Each number is 128 + 24 x the weight over its row's rms, rounded and kept within 0 to 255. Layers, rows and columns count from 0. Numbers have three digits each. The size before them is the row's rms in percent of the matrix's.

# layer 6 MLP down, 256x1024, rms 0.202, rows 105-255, columns 960-1023
102:132068094096116136132127114111137109150135136121136153122141113140108134076134138133106138172116099119139147099132131105094116089128091122105104120149134092141078092121134167146129132138130129
099:087119109146125163127171156206123096088117133148168100122137141108131125122134150107144138152117157113106124109128140158124125120154199081107129140115121161100142133161109139113102120126176145
098:154094152165134125105157129138130112166149135082134108128107148112156092107126118134133140119142111142145152149146141123131094162138175128145124126140100134128144103131118154142146145123139133
100:137177160119135093142165166109161168147121141132156106136144178193145107137144126110183091101108157122151152143133090152136113116136121111145093155101127146121129111117145116149066175150108138
098:095107129077163144111137099155124105168130159107105142111117129120076122127141131119095120167116110084144117132148104153095153128123123118150133157155123128139088107137090122133115157146118098
098:075133117121145146135133101105158164109102071147166129132170157123080110102101122159069109103151103136151136118111124143130105133160131117116121178097139124133116112160152178110117130160133128
102:140118136115120135136153096143105162138143128125134154112110121157102144155138138129174118154140129115158090127188143155192135176112098141108117125125147110150124169117110127114116134159129096
099:116165119159143149171125158127181123147148130111127110096082126158125161136105224147106132119106091109107099113106119180136131151136128136140115086101105168142102133130095068119113105108105176
098:109127096104148110140124114172070098161094148102151118070162133105147134100139148140154114127132143136113178133163101115167122112118118081171127149124095098100140136124166147132137118117117119
100:148128163154112071098137083100083140147155130121149124123094136128128122143125199103092077122149149145115098092130128127120122123132143110143122137124133169114095122094171104089169135088105119
093:113075136107141134147104161115142108103132155118133082126115125128118104105086105109134173148135132124146156135106114142151111104116130131121157109144115152076112155178138165138127125097171110
104:138148162109185123115114118138103142139149144121153144119113125093135098124163152169134154190116108132115104151128118102109096153128198081142094090107122115159130132117142121127096083106090091
094:141120107119129147126087188140174115173163087128112120146071117087117149137145158091083103116099135087157153107148092129129116098143075092124123091127128117109132121127148129128125149133105115
100:127103119131150149127142129119154164103104138119152140135116145104115128110126080143121142141157119138103111116119127154163118143159086137151095143115136108148148130116135150109136111138125159
100:114147140127126128133143118127130089147086118153093112157164119094129151136101119116081156114142117161143113157160122119165183152129149103111113084139135137130127140085138136162121175132094119
106:100149154112117132114100145114147129147148136061165153117088101102099150092129109157110145139110161121103106136127097116149113115136158103117096106126125111115123121121117138076161144097137147
100:144141169107099084067128135153121103149150118144159145085093141202136104102138139135073131142136110157143151144135108155088114096128137098144077142097117168129113133058140180150145126109098155
093:172131126167137099160105073110127165150143182126168122140091144139116145120153124146106147133128151180203172125161118126135130148144131146178125134089144118102114154080131124102147127125131127
101:129136080086100153135125064116158134167145108095122132135127129121143145113133112082115131112104123096146168136122152145132133142099127149161128115135098114116167147104181144141134138096174135
099:127150157123116122120154076133130166142159147128134135113128103103166127087125111154144074107130149121092136122128130090121094147153110113098118115154189118121133104108120124166154122117177133
099:107089115149189140133125135128088152145143124154119125137084142135141137116129145122090125115074140123123080144086150131157080125143097127124148126105160112139142146103161168139141121126107155
100:158123113117083143120095099122122131120116117101166121093119172152164159165096140092134102146165122158150141105100170130186188124118096111112129129153139140154136154128126127132169160158124167
103:128099102124163108103107117098151135109102117152140152115113111119122141135047136106112146097143124124095128147128167104164116151107132152131140133116127121124132117167139141171123128143136174
101:147107140194141123169135161120150119134179128145190113169112110076161096114154151143144118101136123121155132128109201072146151126117123141148123114140084121139130115126130120144074139155108085
097:136142111095063141181090133101164084129084085104150116167178134121153132145135146123147108159085115164130169132108124168129105155130082115126090142152122155124186119143172119119146197111123183
100:122128115106149121095171131144142120096069105113144155161110117127135141129113156136147123153155130163114084120098131142148072134143143093126122152102138130150126121110146148100128127137128125
101:161082150125142085156120146116126090096122150143097137153114107109127140172136129117147162109148163143117113117114104140115140147129147128100105127118114152115110113134148159110165132142138150
102:142104146153114145173151154138192108120077118139062142122145117125150172093136179094124117121129154105140132116140135151119160130103109103149111133137106149158139134133119107118158142080121118
102:101126158129099103123100112142115122104119115119132131127116113127135122123100125153128156095152137122150098138134138164123094103135097100109105106068120098121141148125118140130147086092144170
099:105117172168136104107119118158100101138138130186100139110136110084108150104149128127155127110125135143166143146129148160107103139111137096161137120132150159103143151138114156113144160130144138
102:126133134108125082126127128173123181093129155118151098146165129127121131154139106148117081099113106133156129139119149136162119141141173148105104165172125117142162129122129134117089116120083157
097:133113086145132142130155143094146090111138143150171126117069086128101141085168115155083110146108145106129089173131091114153149096113097127129148099147152145107126146161140143137120117131121108
097:108117164125087114135069136140158134139181099129123115129115127133104141144118115118116125123145143140104102146139155123091149108110145141145171143125125108150127147162120102095142124128087119
101:106138140111129161120122133126123104127068126126173130085133130098143134104149091144145127116134135081138128139115129150146141099146098121101137154138139110122114169110125172142131144155126104
095:103169125166108151149119112149153104092106141131171140136113143120117122102123127189097112093133096146099121124128129101095131165124074155147138128142179075116139154121151145158148183138109109
102:135104139116117164133142146136107159165114146129117136103122107155152130121097129097127149124133120128090077177146121173154132120146137129100124158154107114103146142143127164156144155123146114
102:100124160133116159154134099100150138110098073156116113109077135094128154126117156161151169108139145140160162123131134108096107141146127170117130117128170136136085088133132130132102158153130191
101:148130178157133120115125107173126117126170138175115104137116124085148158138110119120123097142080106107126146119125103078129128121099119089164113144137141151116144119135137088104080126124095148
103:175121161116119075111116128115134114136119142122150111140151124086116131115120132160094137142124113126147064117140088154164128167160117120131103081117139123151148138114116129096120122147139159
098:139151081161120166117169152186132125116126099090131124086113127164103133090116141099111136118107147147120135108078094138107136161150132142149158140103106106137098147137114127156162110134104078
101:141097169149153145150120152110112112147171141135112125071138115178145173104148131134135118134101129139105146106134117143079144123102135136195129163164179142149132115118152129175110156090127100
102:083113145098141088061161140103145107097138136124109096112114109129114130181089170109118136149079076148126148119132115175141124136126122110143126150164133148154160149146132118103110115117128110
100:131105130156108125140161107121124124155104119101133155137121110159146147129090142137144102144140128154107148105137117135126103096136174126108127134118107102123147152150102138128110126110150150
103:172156123083170137091178168160136125099151132159141124133124159130095135170109109120132093144126129097105139127133059169116128108126127139104089126133129111115109129101142107135115097123157114
100:122130148155131106089118197118157161120108135184129163081173119079139139181099108100113118124177144131076112124154096131132097125126083145138163148194170134133108123129101134141126134117126156
093:116130096133121095079124145130133092181097131101108143121135155077075140125151146124182129143152208119100117126134160086112132128121134103137107119100172107135110124149089119119135099100105166
103:108119117095143128162072132146077113132096107091105107154127160108119146137160114152148136075072109122137122105133160145108170098137120154151076115158163124108129176145129128122153176117120148
100:125128118116094105116126126104181136105139142123156149125115106113132133113151148127150126126127123136151130121116152143121131100134084116113167122133154124150111136116145123127138133125115102
100:157117158163153154122110153136103137116109156099153129136080138129096125120165136114115131146131154121140127133206142130117139128086150140134150076115154134144148156098168082156115116113150162
098:112140162144123123124116157134124113136107153135107117152103156169094155166115101134109152092132141104125119120141073112117132116153126122106136140082136136171105149131145119144128124118101097
100:122134154137099092114143135182117108107136128100139130107163133112126130148112120164128114115133111171131142143178130118179075154119105070145101146134171111130161184162116090111156135143134135
100:113114144096134145121154116155177133132115127068131148128107121133119103104144158105141167115128145139133122149114191100132126123144133104140087111095116075123140108130109176087120120105155135
098:127113101110070130112111107086119092123169142165154140131097130133119085128080128139129103154092137121124129132146155115112122098116133130096107114167113109143151126131115133116121135143129093
097:158145126112097134131128094127157106171139132093128155129130117107087115144103099111102154157129110141114144068152149125124108127140135123158110125127150104115132151123178145151150117114109142
098:103093108150147126166118117137107106161109166121108119125146130114132099113106165157096176106094174130122171146151131126112186113146138158153128116120135139121161100120159106101144111146112134
101:123119137110155113160152167124124127156100132103133165109121133120166179097158120099117155105091087086121121162130087093068151113151110121148109113158133132105151118116173158135103152125155103
104:119139130126092116130110086108132130145132151136143147086128096128102125097127164118151156079153136160137130114154110143112109168106103105147118136112137101163122149137153189100183140111125094
106:114122150115138139152093106139145142134161120094148136166120104109104113160125114109125128137126151111111122114112090125123088119122160121110106138150127168120113150145149156139077110154121144
098:122162096139160165147123172142147085135143127100115087118104110146137163093088131133132157127120149183139140118158129101102106091119163115088148114102120156106129116141138147127097109160146133
103:103113135135116173127127152131126102138164089129150122104130131188098094128135151107105145091103106146132121120147108103116164101107104084147094105138125121136069140158122157140096114140167172
099:146132121156161097122145137160106141144118116146126158133086145102153159087114153130109139174107135117152139150152075148130152143129102139178141145071142145139092110117094158179087146176096122
101:136156165120139102136115131102152083172097142131091145112127103136120178151134118199128105168127089103112101112116210176190104106125111141101147140175132147118113151144122150137159139126136159
098:122099150150090112116126101141142144142126108117119121145082104113115148147133110142103135113156138113131149105147157101084091147123151087145147104092108108143145159181113161146127093089102137
099:142124190112098117137083142118095157140083154172132094110144119118142089164103104132131152152119130143125131102119066118185140117150127139154130134114101102112150159113096075117058093118084131
097:110096139137132147145105080116115140119127124100091142130101167143127161158158089125104119140054125094128103096167113162133117138149134136111119134105150130151134176125130167142145165123147085
100:122125150091163137134114149093140114098102122144112114127132116168101161088133120118138142114150103148144066119162126138151098148140101161123158127129126097055121102131080142126113155138108112
101:127115116163100123116136140126137093177147137164147100154119128118084122100128071115140138163116134095146180145122139114139136111111136126173058093118059159163136124139085170107143134124083111
104:157120168129137139126159119117123101102102094135078096148166118141122099164180170125158123151105157148126135161177087129124138130136160131147161119152133128137115128145126133116127116079129111
096:145120162113140129153129110143128121121166167142094101106154075111134130143120119143164108136077143137104120133112079145134101125139155130109127132103142116113109146078124109146117146128117188
101:122079094112122163124164146133092112132103160093172161168140111127098115118089124129090175154098105127121144135090142107115196141173170108134088098118121088126074150178144134138160146093160143
102:131139082124134103136154133134106150091120147127108138155133097116098139127152104159129119090178164156108147109163120121118094166120104093152100087141129117136110106108172127083140145121162151
099:140131125150156096122130104131120131110112129088080139145132118102165127161150129119162119129103070133106114119144094114138126077126130140122145159097165047122140142133122145166142084175130141
104:115167117108114116146153133108126136160104117137150169058081156149109117146107178115150130149086135122157071120171153125113093170117133103155117134121157176105159159112151144119127142138156136
096:124145100108098141148107129086128099122134107106169140123143118147133137123134112131154097118130119104088165168116179136114121146152080154141090142142118125103145139130105092123131088107130134
100:112163169129143120174091109126130096148107131106123126138114132100150148151106165141112168127155118099101138106148143109146128102140126146123149152116179139137131093175160165109126105134151110
102:133125114084143138113126071140138161130082115132179171129150113156165106103106143148142131116144150154092102086140106163141134126107167127100147116135143104139111093124146152085117138096151116
100:133104175149107114118128135107118122117108163126117077130178141128113102113142129146104159104092137153097092112166135132119145142149150120105155106129098074105108088159141145122097086101148129
102:139088158095126101075152172127119128150143125117122105141169173100129156105143129169112128122124136130161147116097139132134115141127108091089122086085118116129107116146120114148135168159142123
103:110153126147125145190113102137162145150113106103098163129150119110133153146136165117151114114149105116169131129141158183169126126146138089107128164116112099120116129105170146114129111129146138
100:114102122094139151122142146127140127158136080173154105144116104123144088134074126118146145104159116093088144122137114104118138139117105110152149138088146158091118124108121159130151116137121125
094:086115101083128109105160095104105118151169114122133126171162073142192148157170131095124117070113085109140155139121169158103163101142151127124148159116080123120132102152180126081135113087144137
107:119172100162111125112160136136098151098135170138130126101137137103089156151113133134133117120169136112085119135141150081118104120145117126087102145119130105126089101151104129173133117150121136
098:121125105137166122137124120097110109122106105079128113087101116105114185119159126117148089103127106145118095118132084159090152148149133127159150136133132108112101092115148098115093135109131138
101:109150091157122099132114120138147144123061088130119121108111120145091102144139115109170146099108162121121084095135137116167156131101140135146134159123112092107114112123075098158126122122167168
100:090137157092168130117076099160086177101099168173144142132138128116144138122141119110157113131101134078128122146145088176098105116122131109133149166167157109137144115164096103139127113158069124
097:147155122145129166083108172129118095155143155118138122100116148142079156139120107118119101127120127127122148168088091191134130110155138090104135161142131115123128094098145125072118115109096106
102:178139087131158118088102150112096138158134078153152130142139138136136133123151111151111139131138062093144132169142118084128167115145149142115138091145113151129137110141158182096143160138142091
100:124084140148180093140117121103071119124115138144114093115123113098190127133137203127115103158119126102127131124132127146144114138154170125150159115103138130109117132096147138105133125174104162
101:150106114093119098152142127116125133134134115149127131096125146128154131148157171139133138133156160154113112129111139134127127101117114124148144087127115086086088155132141114105138177147121134
100:107141131149109147084139156076139125149134165118121086132135111079107132143144106118140149150145128159103133106158117154115129137128150094157146103126125148096128138132096139084105115111130126
103:113130098131136199173117087148143106116164152148116160163098079142145130140082127102089109150156146117146120124134134122133119135101128133136121104145162109105092119113146109177126118166062150
104:102129124138076136127115162101122105111132134130108188092127110134103117139121104120167138103189129127162132128149149114143118140167148120172092139198146101142116143120106125126142110170125156
114:144141138151117096101153146169134118137152173117157097111121113130102152096121108131121111144160117098138129148188136142115081155152132149092164104167101161152070110134134126132090111125157107
105:107139122074132097115171154136133094175120135111126148099154108150146137098116145154131130129136162117150126125124158136150126139089121126093146166122154134088117109103091141115105132096150104
099:168100102154146117110136162083095146098134152160132143119118109090109146131143118083120110106147125100179107140141151137132116083080134105148096140142118145151115148083096096149150163164121125
103:199152142130088093139097134154116183134174129147111124123138156127084151157106148129122100124169178133105127129136133111132105139111107127139148137163067130141119148137134130122170153111152178
100:142121134154110137135138134110131133103138131086102134166104125128118098110111120148079130120163127118182150130098163125127147147128183122128089121101138074120113130123138124114146122131136087
098:084178123172140156123113160129145127110124127112148131123109114160163091102134104119095132134124136138162142120148122105139110111138103115139118167103115119104100114149093116085153153115143128
096:132154123113086102126139148077091099116106125111157118139109175101123158081130118115086141111165155093117162154145141079177133115128091109133123157113111122076160140114125117187156152099160098
099:110120133129118119148122114147095166117114110124131169148111105107095164152129111135117122111107150111144142136098155130144131115114112144081140081091094165150157163124102119075141123139103099
093:109125106144135108137141110140113090137096121133109122093140087102128122102080140121087141158112117144121121136076107133125107145161147133117116096113123162131136141103145117099131149095161141
106:167163129122128114148123187119148103123095149108116137109133132129130147114134135143092136149160124153099124128115120129135147111156165133140125134146144100175120098096151122100136137136124146
100:115133123118080129177163122114137126144104138170087157138167081184111131151107137144126136120152137083129107144158180161129088148114137176136178101154105090092111126162109132164130127131170128
098:126106115118125169110165139154122164120144107102115115131156136125137136138141135147116094127118119156110126133124193137116139112158117171100159118141140116123104123138123139102137066100127108
098:154160139161079132127126121138157093135116168105102177146133104137103112127099138120131097123153114084121176130105167108097163142116089114130151132150090145122144106101194134123129096132142164
106:147173088142193153117165123148137110122114181102117150135096145143134125113124155194114118118080130174157152177136145136118061108155120116119138083087127109151136109145111135092118107111148139
097:156140139132100156134113116114187143076125102129160075122120129107119125128159104114137123143128126105150135122149136169156109112148126115145118110119140137121116104111100117142139105067131095
102:119127114172122120113137076113112136158101150120106104134118155120096143138138122165166137155123151099090119114094161175104102125147178132128097152117138127208121144142128094117133107140138158
097:154137119094129148155098110146167133165147116067119168150131140112139146116116128175096126169120138087111126084121137120136124131112166139114144156130136155119136117112123157118096130141103154
100:146126129159123163126146151087137127133108141130156120117109135135143150116166170126072145105172130124152139077116111144151146115134097131172159149116138126103182106116100105111115146174120113
097:126097170129131129125091113138129116134125125104115125124143134075138145176121119166101121127161126104104105125136092108120119121110093083129105124136118091144088102143113115130167120153132141
100:140126164121122123145141117162105123076156143114145143127151149087128171090139058106101139120145123133120089130148088113155162175136063111124120099147155121131181107131121122107138136127163102
100:148116107121143093090099136124129085114121128145103166131095144190100108104116149164152139122132148132147111114108158168151145134163139150172133133088114162131117113117132131130104148130127100
102:166131108118107127107153190130152163102130143127104102149173106152162155132127153087115141128145156144109116148160149104126119135144101168143132169101125168169086150151100101096168153100096091
102:144158092098131082078120111166163134101109122137194138123133096126100099110124112154161142129131066155124120136114130130145129125129127101164113139135124127107078155172076116129136092113146123
102:170092147141114124114107120140101104107156126126129150136130115129163102105114086124139144141114139170171138133134131130093118146121144144105146161125113100093156143123184168140112137088110148
106:121112122135066118140127153122144119164130105093121128092138086096136162106151106119153142131139166107139123142105139147157126149136158143156142134084110122098146098123104135137137116167107163
098:150154161126109122145112156183182166124143124138109138173119152092175091146149146133102108128117173081143127088090108137167159115141133150112086133099130189082125101138104112149135101133138123
101:106146138112134099132140167162082128085102132140133118163150086118179155170137115104120108129150153104135180129117126137110098140152160079115158130151160126126116154131158134148109135153121133
095:187125144082141088152130121152142109148168111072141111126146155104086140158128106115100119122126104109115134104125103162128102123090133112127113153116094115156136150099137141177122130127110137
140:163168138159127126125132083153121155074105172160127158098104139137158123102108129132147091144164095138145132104139130130123074135181128123139128134167147134126113087153191139156101107120123140
101:134118142126142067141125117171137143118132148107159174162137114107064117103158110165129132112131144111140140144083116159119122164151125136133152159167149196157115148132071111153134141129106115
099:112144097157115147177120130154103142128146134132166126126113102138151107131150164107142114085107118059170110151107130125111122151147098111096124112142163132069143129115089142082166132089093166
101:128107133113077110152110172089126128119140148134106120071134149119175160104126112101125106122150143136123093115142131140175171159130082116117135104159150095102112178088113147126123121083102150
102:115140154141113098152183139108153115119106123103114148081144131132144121143140135104081117103164124179145104152095100116103184145137141074129089138119126100131114097149157147102124121123076104
101:125162090158092145162147132150149114122132126128158148114119121159133120128124171095165141100097095129124110115136105126143146144107116131177142136142108141101089135151118142107103179156086132
101:123091137148119158141174161105141129159141075095121119157138093152107137124123113079139096142113140143181145101097152100129121149111153152117101122136112107135154113091167135109159131155110136
102:128105099113164140149143142141141134128058098123140107099098112174179139167131112098128133134125157112095125094118127172125094138141091120106101150154124081104095098080100153143152129079154136
096:140082117166124107133130134134151131130125121110149087144097104098184172141152125124136111103123121130127135119129171158105142148157149117138103189129132105143132164102140088168147139074166155
097:094089125072133132114128129106131120157131120130138099124139124123116138101159145156077127149122100095153143138145126136108112145121121164117172118120112136108121108119160129183127171104135147
106:109143125152174122199144113140160101150158121141149118130135140139087162164153121155128170122116178151147138137156125129137141131134157139180154146098143130146154167153109109111189114123116145
102:137178165119121176159137134159125176152132130169140094146097107107126105150122135150103125108118115101127137140150157094155161168147145161103143154124152123174144172184144123087134144140160167
103:129124153099148133142174135141121137086133115141126137171161131158131174178122144102146149141113135140124130139116119135143139124142100114174131077112130095088178103181179086101171099145147121
100:143115076143143140155118125092126119145056154128149144079103116141143106172156114125123110114129077108105116118085138147142175126138158150131157131132110107112146111092124137080162096153153134
098:108121101141107124128070145141104170139100153144125092117149129117149177166105147113101127143104120132127112148092130111127063090098114102198149095096162096149138112129137156193133089123155122
104:134120128090125110142145116160184141174149147145147094132116119122174121177128103110148082148134092143105152111122110164094127128125108120112147112149171139165115068118145145132103156112119121
098:135125116088156122150091102107121096125126145108101127159126162111108141182139151147142090153165088139132128151172139108152106092132110163134162145122170164135145146109173101125111097129147118
103:104133168131137199127138121131139172117056117091134156135162122091138094127098098133138151124127113105118164110141141118126116128107155177118157098145078105059138084123140126178125138152100115
101:096178167143129120134120144114178177139140119100108151106117149103044131140110089160164090135135174160116158121120104152109104131108127143139111104104135172122114079115114133135116133128124155
097:139142113118126099129118136120162134091123116135161102147113104134106118188120151133130133135119141164142134125096143113089128129139125133118128136111124119124144138142112096105076124130117111
101:108157176148159113181167121116162092127086118086165116083182107135169104151118113123116167084156092130135107136130170099114143160120151128115131120110140164131140141144116108133117126118112116
099:101117147132158126099215122139148111151168144114162120142148129120088115092113136118156117129149097170140091144157127089092160091143152135140120112168127111092116156174162125085106131104160122
098:089111098150123171118117112146121134129160143145120085141096114137090091108144153106151075101103115064150146151138148136125168138125133139168116156138119122104132141122195166133107122142127175
102:124126158168123115128140121100110131099154151139111122125124116129129159135108157138118125162134087137122115126146179148173101146134132111125166120108155154095141107177112140160199111144181164
100:161138136173155179109157151133137163122092139149095146147095144146118146137126139159137140124133125115144127123129105134142078113095140126168153135166123118128134167132127128133171126163127150
101:192129114109112180142126144104128116104118124104140144136191144155140119158161121137104158150120086089109098112141164102143111138109126154163110134141131125157112126108108143125152128167144147
101:110150110130074095117154121145149106188128146134148178141115143126143125118099135069133096129154110173130086134126152110127143139119130128149135116143133113090142093146108126122114085153070139
094:099170091145162145148091089120163134129101102094167131144103131122097120132140103121115093171071133148153172130146151121135126088130149116145161155142096182123078095125136107143149129137176085
097:146153114117128142169114170145139128110176163162092091107141128064102136136158136167132164134134123109106094149098133126102100139140117144135143155130160135130155150125129103119151142100124139
103:091111128120120140133121111142123111112117121156123107131133124134124137139151077134068137113149132094080086157147135154086126131110138106169126125114160124082072111125132141112128121145129130
108:149163167123116139145128153157112144150095139091121150134111114141143139137137081123133160090137129137138110168111134124143188127103104175086132135110153136105144126136094090133118157156103153